Part of a small language model's weights.
Size: MLP 1024 tanh GELU, vocabulary 4096.
Training: a variant of Adam for these matrices, 284M tokens, 4476 steps.
Each number is 200 + 20 x the weight over its row's rms, rounded and kept within 0 to 999. Layers, rows and columns count from 0. The size before them is the row's rms in percent of the matrix's.

# down: layer 11 MLP down (transposed), 1024x256, rms 0.052, rows 904-928, columns 128-191
# up: layer 11 MLP up, 1024x256, rms 0.0647, rows 905-928, columns 128-191
down904,099,230,209,191,183,196,174,189,200,212,194,187,175,214,205,187,236,210,218,157,206,190,198,182,197,206,189,176,183,168,199,216,199,200,207,193,204,184,210,188,185,224,209,241,201,219,192,180,230,250,202,196,201,184,208,203,194,181,266,228,189,201,187,199,219
up905,097,219,177,195,207,199,197,192,222,167,210,192,217,193,188,201,232,147,242,190,196,225,210,174,185,187,198,198,196,214,200,208,212,208,175,217,236,220,188,222,226,173,213,183,246,171,218,189,224,195,238,218,186,175,180,195,206,225,202,190,208,198,177,187,182
down905,108,174,196,222,205,233,214,178,208,214,207,212,173,206,191,190,212,214,190,206,181,222,204,211,172,196,194,194,199,162,195,171,183,187,235,168,190,181,179,242,214,177,165,227,151,234,207,208,206,186,181,181,204,174,192,222,232,219,198,216,186,226,178,196,188
up906,101,201,174,160,200,207,185,231,197,209,211,184,230,276,240,207,194,194,199,197,215,195,233,216,177,188,166,198,190,186,191,222,166,200,178,240,189,205,188,200,207,184,189,228,201,184,191,191,195,186,167,175,197,213,162,209,210,208,171,188,202,170,157,188,202
down906,101,201,203,216,193,200,181,192,185,199,184,195,232,181,203,258,190,234,161,203,182,155,211,224,210,177,240,191,191,232,190,207,226,221,191,173,200,182,208,168,240,217,215,208,204,208,206,211,199,222,201,174,202,180,211,218,234,211,199,235,211,210,186,205,216
up907,098,184,221,183,187,170,203,185,212,194,232,180,168,173,195,176,210,206,189,210,194,205,192,207,168,222,219,185,189,244,169,196,225,231,219,205,169,211,186,201,219,218,208,196,181,191,164,205,208,208,171,185,235,214,172,182,210,212,214,212,224,201,224,175,246
down907,096,161,181,191,196,188,207,201,189,196,206,161,184,196,223,199,209,189,227,185,191,199,214,198,187,241,205,230,231,175,227,233,193,209,213,152,194,181,193,190,187,213,210,203,172,230,219,197,205,206,207,235,225,193,206,181,210,205,214,182,205,211,189,215,218
up908,097,171,173,167,235,216,206,202,193,203,193,199,213,209,201,172,224,220,223,194,180,221,208,195,206,188,200,199,173,243,215,197,214,201,203,185,223,184,196,240,200,210,182,193,212,194,154,201,236,225,224,195,212,204,200,207,207,207,193,205,229,156,175,192,198
down908,098,206,205,189,248,214,181,233,189,181,211,201,226,190,232,190,197,182,183,176,201,196,186,180,195,226,225,216,189,206,187,172,222,243,180,219,217,207,183,157,215,204,239,193,231,163,207,207,199,190,150,197,169,219,209,185,222,219,196,187,192,230,242,232,205
up909,102,157,193,205,174,208,185,176,224,204,206,187,186,208,213,184,196,222,230,157,172,229,204,201,207,198,236,218,181,211,181,201,193,176,193,213,207,199,190,226,201,229,210,155,195,177,219,199,234,229,209,186,185,202,184,189,213,208,201,235,201,218,186,162,224
down909,098,224,184,206,233,210,221,189,225,173,185,177,250,190,217,192,171,163,201,187,188,218,200,209,180,208,224,192,202,190,214,194,203,233,191,216,171,221,200,232,209,203,195,190,192,216,201,224,178,168,187,192,202,198,195,213,220,181,200,197,179,215,228,206,174
up910,102,185,232,175,234,169,222,215,196,215,222,204,169,203,198,179,170,245,245,189,197,229,164,215,197,228,201,210,229,181,211,187,220,176,191,209,228,221,232,211,263,203,189,217,213,176,184,220,172,218,197,186,191,194,217,185,214,188,175,205,196,189,156,209,198
down910,101,209,196,216,226,175,179,212,175,221,183,197,186,207,207,194,196,196,210,178,215,199,196,192,209,191,212,222,205,229,177,186,193,241,205,210,196,198,176,246,175,181,205,183,205,179,212,196,179,183,163,234,181,223,208,167,189,223,173,221,153,183,171,188,200
up911,097,213,211,178,165,184,197,188,226,184,188,171,192,211,232,167,177,198,198,211,187,225,187,176,236,159,205,191,226,172,193,202,205,221,201,193,192,242,159,247,206,199,176,189,209,197,153,217,215,219,240,195,209,171,205,196,235,227,190,180,200,182,226,220,216
down911,098,174,220,171,187,216,184,198,199,163,220,200,202,213,193,211,202,191,197,209,221,221,178,195,202,196,212,205,188,200,224,197,201,180,229,168,226,193,213,219,226,202,192,203,209,181,176,209,179,196,201,207,199,188,196,200,173,207,223,210,193,163,211,194,180
up912,096,183,171,202,225,166,196,223,177,149,167,185,182,192,221,231,202,191,223,164,167,196,197,168,189,226,190,181,213,189,205,178,230,171,194,199,189,209,228,218,218,191,196,241,215,202,178,174,193,231,202,240,205,197,185,214,197,219,205,173,203,178,172,229,183
down912,093,223,226,190,219,231,205,206,241,200,236,157,222,192,188,185,242,185,197,176,189,170,196,194,186,170,240,205,169,157,220,201,203,195,229,207,163,162,248,227,242,155,188,198,172,202,218,202,230,177,227,192,233,189,230,187,180,234,185,180,177,191,232,196,190
up913,106,193,174,208,193,180,198,182,219,185,230,209,183,229,202,182,193,243,208,232,160,213,177,182,202,209,217,203,159,181,207,205,243,197,195,173,211,178,208,219,197,184,188,234,220,175,179,185,183,222,255,185,226,189,176,218,192,224,180,214,194,162,186,187,179
down913,111,176,215,227,187,210,186,181,164,261,208,171,167,258,206,216,234,209,205,202,191,225,192,225,207,172,186,216,229,211,215,181,217,173,208,186,185,203,213,207,225,167,182,199,222,224,208,215,231,209,188,179,204,196,205,206,199,196,201,199,212,208,184,194,174
up914,103,167,220,194,219,200,213,193,175,198,228,180,171,254,224,192,180,214,228,174,202,207,175,209,177,215,169,196,199,214,215,189,185,211,181,211,172,175,215,183,219,215,163,152,223,210,200,197,178,249,201,186,252,202,232,204,234,179,226,198,193,176,181,187,220
down914,107,202,207,190,210,190,204,233,181,201,197,218,181,203,191,207,196,176,185,203,193,182,200,189,204,187,205,177,172,234,176,206,207,206,200,181,200,192,214,183,176,201,207,229,225,179,219,184,163,183,182,183,168,195,172,180,195,186,241,201,222,183,211,200,199
up915,103,203,189,199,194,192,185,209,197,202,213,194,214,199,211,216,188,175,211,226,198,216,189,196,211,174,194,205,223,190,212,211,210,168,199,206,182,180,237,212,160,205,195,240,196,179,213,175,194,226,201,192,211,175,181,210,234,230,186,195,205,189,160,177,194
down915,101,207,184,172,234,228,196,165,206,200,245,197,212,184,169,213,187,209,140,205,199,155,204,176,190,213,202,207,196,183,192,202,189,195,200,202,190,172,223,182,229,216,232,203,199,215,170,192,189,208,238,204,209,228,178,181,170,183,167,231,196,212,235,195,199
up916,105,172,211,180,194,207,206,203,167,178,205,225,188,202,189,227,195,210,174,205,192,228,213,207,233,167,209,187,170,187,195,232,153,207,201,194,218,214,211,188,244,222,159,189,194,192,177,190,210,216,264,212,196,209,207,213,209,231,219,185,206,183,211,194,205
down916,101,181,181,197,173,178,209,209,182,208,207,204,200,219,186,183,198,222,199,198,184,212,189,161,152,155,192,204,186,211,206,211,169,196,213,220,232,195,219,209,219,188,206,259,191,180,196,214,214,217,181,193,189,184,168,207,219,222,186,192,210,175,190,229,224
up917,093,213,213,161,218,149,205,212,174,230,238,204,190,238,191,198,195,217,175,197,196,249,213,173,225,178,205,160,205,202,217,233,195,139,213,210,192,235,201,215,175,192,187,192,185,210,169,214,200,213,207,205,183,212,187,196,208,207,206,181,183,182,184,234,206
down917,092,211,175,235,185,236,183,185,176,184,198,151,180,197,184,195,203,200,186,197,175,208,193,189,207,187,185,202,188,186,177,192,231,184,220,167,201,229,206,212,208,195,180,231,234,259,194,214,209,191,191,164,222,183,227,180,217,175,205,191,245,191,209,229,174
up918,101,199,236,178,201,159,256,197,189,189,169,167,194,193,216,192,172,176,207,217,231,231,194,159,177,226,193,209,200,203,182,262,215,186,200,212,206,166,206,201,219,183,204,221,217,194,200,181,241,211,209,197,220,209,205,231,232,171,197,164,196,214,203,207,221
down918,102,210,207,156,210,243,202,165,213,207,192,194,186,199,206,197,194,207,203,201,194,191,197,168,177,233,213,203,191,205,199,221,219,234,188,227,200,194,222,194,231,194,209,208,231,201,203,183,181,194,208,197,188,195,181,185,167,194,216,206,181,199,223,211,173
up919,106,177,229,178,194,206,240,207,170,208,171,176,200,233,215,195,175,220,201,177,216,239,217,177,219,197,178,195,217,172,201,212,209,204,206,190,183,214,199,208,226,172,174,188,204,204,189,177,209,205,214,184,207,179,184,165,197,232,213,223,215,176,181,199,203
down919,102,173,171,194,202,225,186,200,201,188,182,186,216,219,197,183,219,212,220,196,193,180,190,187,239,194,188,205,204,182,196,188,178,205,208,188,229,203,207,174,209,159,194,189,184,228,195,203,200,173,218,178,195,230,173,221,156,198,174,231,145,198,204,215,187
up920,109,212,181,219,189,228,216,209,203,210,241,205,190,239,197,194,210,192,195,177,173,206,152,186,213,201,160,184,181,193,206,218,208,246,203,250,247,228,218,223,178,162,176,163,208,183,166,176,230,240,210,198,195,204,195,192,204,222,205,204,198,216,200,189,179
down920,116,182,164,164,170,178,181,202,180,197,224,205,200,202,175,262,212,219,220,243,182,189,218,203,208,213,187,233,186,230,219,184,207,207,189,182,216,197,170,209,207,220,220,182,172,208,193,230,217,201,206,215,228,198,202,205,206,208,184,216,200,175,212,217,216
up921,097,220,232,191,203,195,197,156,216,192,215,174,181,206,205,183,197,178,205,196,164,225,158,170,188,180,206,211,202,185,199,224,182,223,181,189,164,196,195,236,196,169,156,179,170,192,203,138,237,207,222,181,186,192,171,194,189,239,203,211,180,223,211,183,189
down921,096,188,198,233,208,194,182,228,204,215,162,203,189,182,238,200,184,164,209,168,210,207,260,193,205,239,180,223,236,216,202,231,176,182,167,183,190,184,168,240,241,212,186,225,189,179,211,192,206,188,193,193,180,178,227,186,182,190,204,188,195,207,191,240,222
up922,101,179,215,174,206,151,179,190,188,173,176,212,193,249,204,217,190,204,205,202,218,218,207,206,205,199,196,191,198,266,211,208,238,222,163,189,204,247,234,223,203,181,162,202,236,205,233,202,216,218,190,229,185,197,230,187,218,205,194,185,213,203,181,137,221
down922,098,191,224,217,195,211,180,217,184,213,153,209,204,176,183,194,199,208,189,212,226,180,198,199,217,220,195,216,201,187,175,207,229,187,163,213,205,204,220,201,175,179,202,207,172,96,193,217,224,190,199,205,185,211,221,180,191,189,210,211,196,204,192,174,195
up923,104,197,246,163,191,228,227,210,143,182,196,164,223,226,196,224,171,209,238,214,163,198,186,185,200,203,177,234,210,242,173,202,205,207,213,221,218,174,196,180,198,204,205,182,160,165,198,210,227,208,192,200,212,194,178,181,233,219,230,211,220,201,237,187,221
down923,107,188,187,179,212,184,199,233,172,172,239,192,197,213,203,194,203,213,230,193,222,235,193,203,176,226,211,227,156,173,215,189,200,181,204,183,161,227,188,169,180,209,191,215,193,201,202,214,207,179,190,182,178,182,211,190,188,179,217,186,224,200,176,181,200
up924,103,204,232,199,168,181,214,221,171,186,204,202,191,200,193,202,204,183,203,221,193,217,191,199,202,223,209,259,220,213,190,185,193,195,189,183,197,211,266,209,211,225,177,150,222,167,200,195,209,180,209,217,189,232,229,200,205,218,192,183,188,191,173,199,216
down924,103,176,218,217,224,197,162,210,195,196,165,216,174,232,167,230,176,233,175,190,192,216,213,191,167,211,196,194,212,176,206,180,202,195,170,202,234,186,189,182,173,200,197,219,215,218,197,195,189,173,198,185,214,182,173,183,208,170,224,234,208,202,213,199,200
up925,104,195,211,199,243,217,193,191,212,205,194,195,197,221,226,207,187,217,177,215,151,180,198,176,209,218,183,179,180,213,212,209,235,193,198,201,217,220,250,197,255,226,205,189,212,186,169,208,203,176,203,194,217,172,234,215,248,183,191,241,201,181,181,147,195
down925,107,199,201,210,229,217,232,213,197,169,187,230,210,205,228,176,196,226,216,209,185,215,200,173,183,196,188,217,245,167,200,224,183,208,194,195,214,233,212,171,227,192,183,160,223,189,213,215,209,186,178,193,195,191,171,200,227,195,181,197,220,203,194,220,186
up926,099,172,206,187,183,188,249,186,210,144,204,177,187,218,216,186,197,203,181,178,180,195,168,195,203,210,191,201,175,190,228,253,217,176,211,206,171,230,191,205,211,185,188,223,226,183,183,209,191,195,174,202,197,205,211,198,255,193,234,190,226,226,148,186,158
down926,101,194,189,180,215,164,227,188,194,190,192,191,187,200,160,247,240,172,201,202,192,200,187,195,196,195,227,227,174,151,187,228,219,180,216,175,197,207,210,219,184,198,257,202,208,237,172,171,195,208,210,201,214,169,225,186,189,222,199,174,194,191,219,238,230
up927,099,211,178,188,173,216,228,226,212,229,184,220,198,179,227,224,168,203,195,162,173,231,188,175,173,200,196,179,194,193,207,175,237,175,177,163,172,201,196,205,197,175,158,190,207,189,216,159,224,215,212,183,200,174,214,181,231,188,205,231,221,190,177,215,212
down927,099,166,207,206,189,201,205,205,189,227,196,214,169,203,213,194,193,161,162,206,211,159,213,241,183,200,181,200,198,198,213,198,190,148,241,199,203,202,237,205,196,201,204,204,190,228,231,202,207,234,187,204,218,173,181,186,210,232,187,208,178,203,202,223,196
up928,095,200,228,196,168,210,209,229,187,202,197,157,193,219,204,197,169,229,208,210,189,218,200,216,204,230,176,204,172,229,194,201,190,199,213,211,201,219,233,191,190,215,202,183,215,200,224,182,226,220,229,217,161,175,188,212,214,224,185,187,198,190,183,159,196
down928,098,177,165,210,190,193,184,211,213,211,194,198,240,242,173,182,206,171,211,188,216,215,185,198,202,208,216,173,221,209,184,180,163,188,236,183,248,189,215,232,191,177,221,220,168,132,221,228,212,193,181,170,190,188,217,201,145,188,169,200,190,203,177,193,193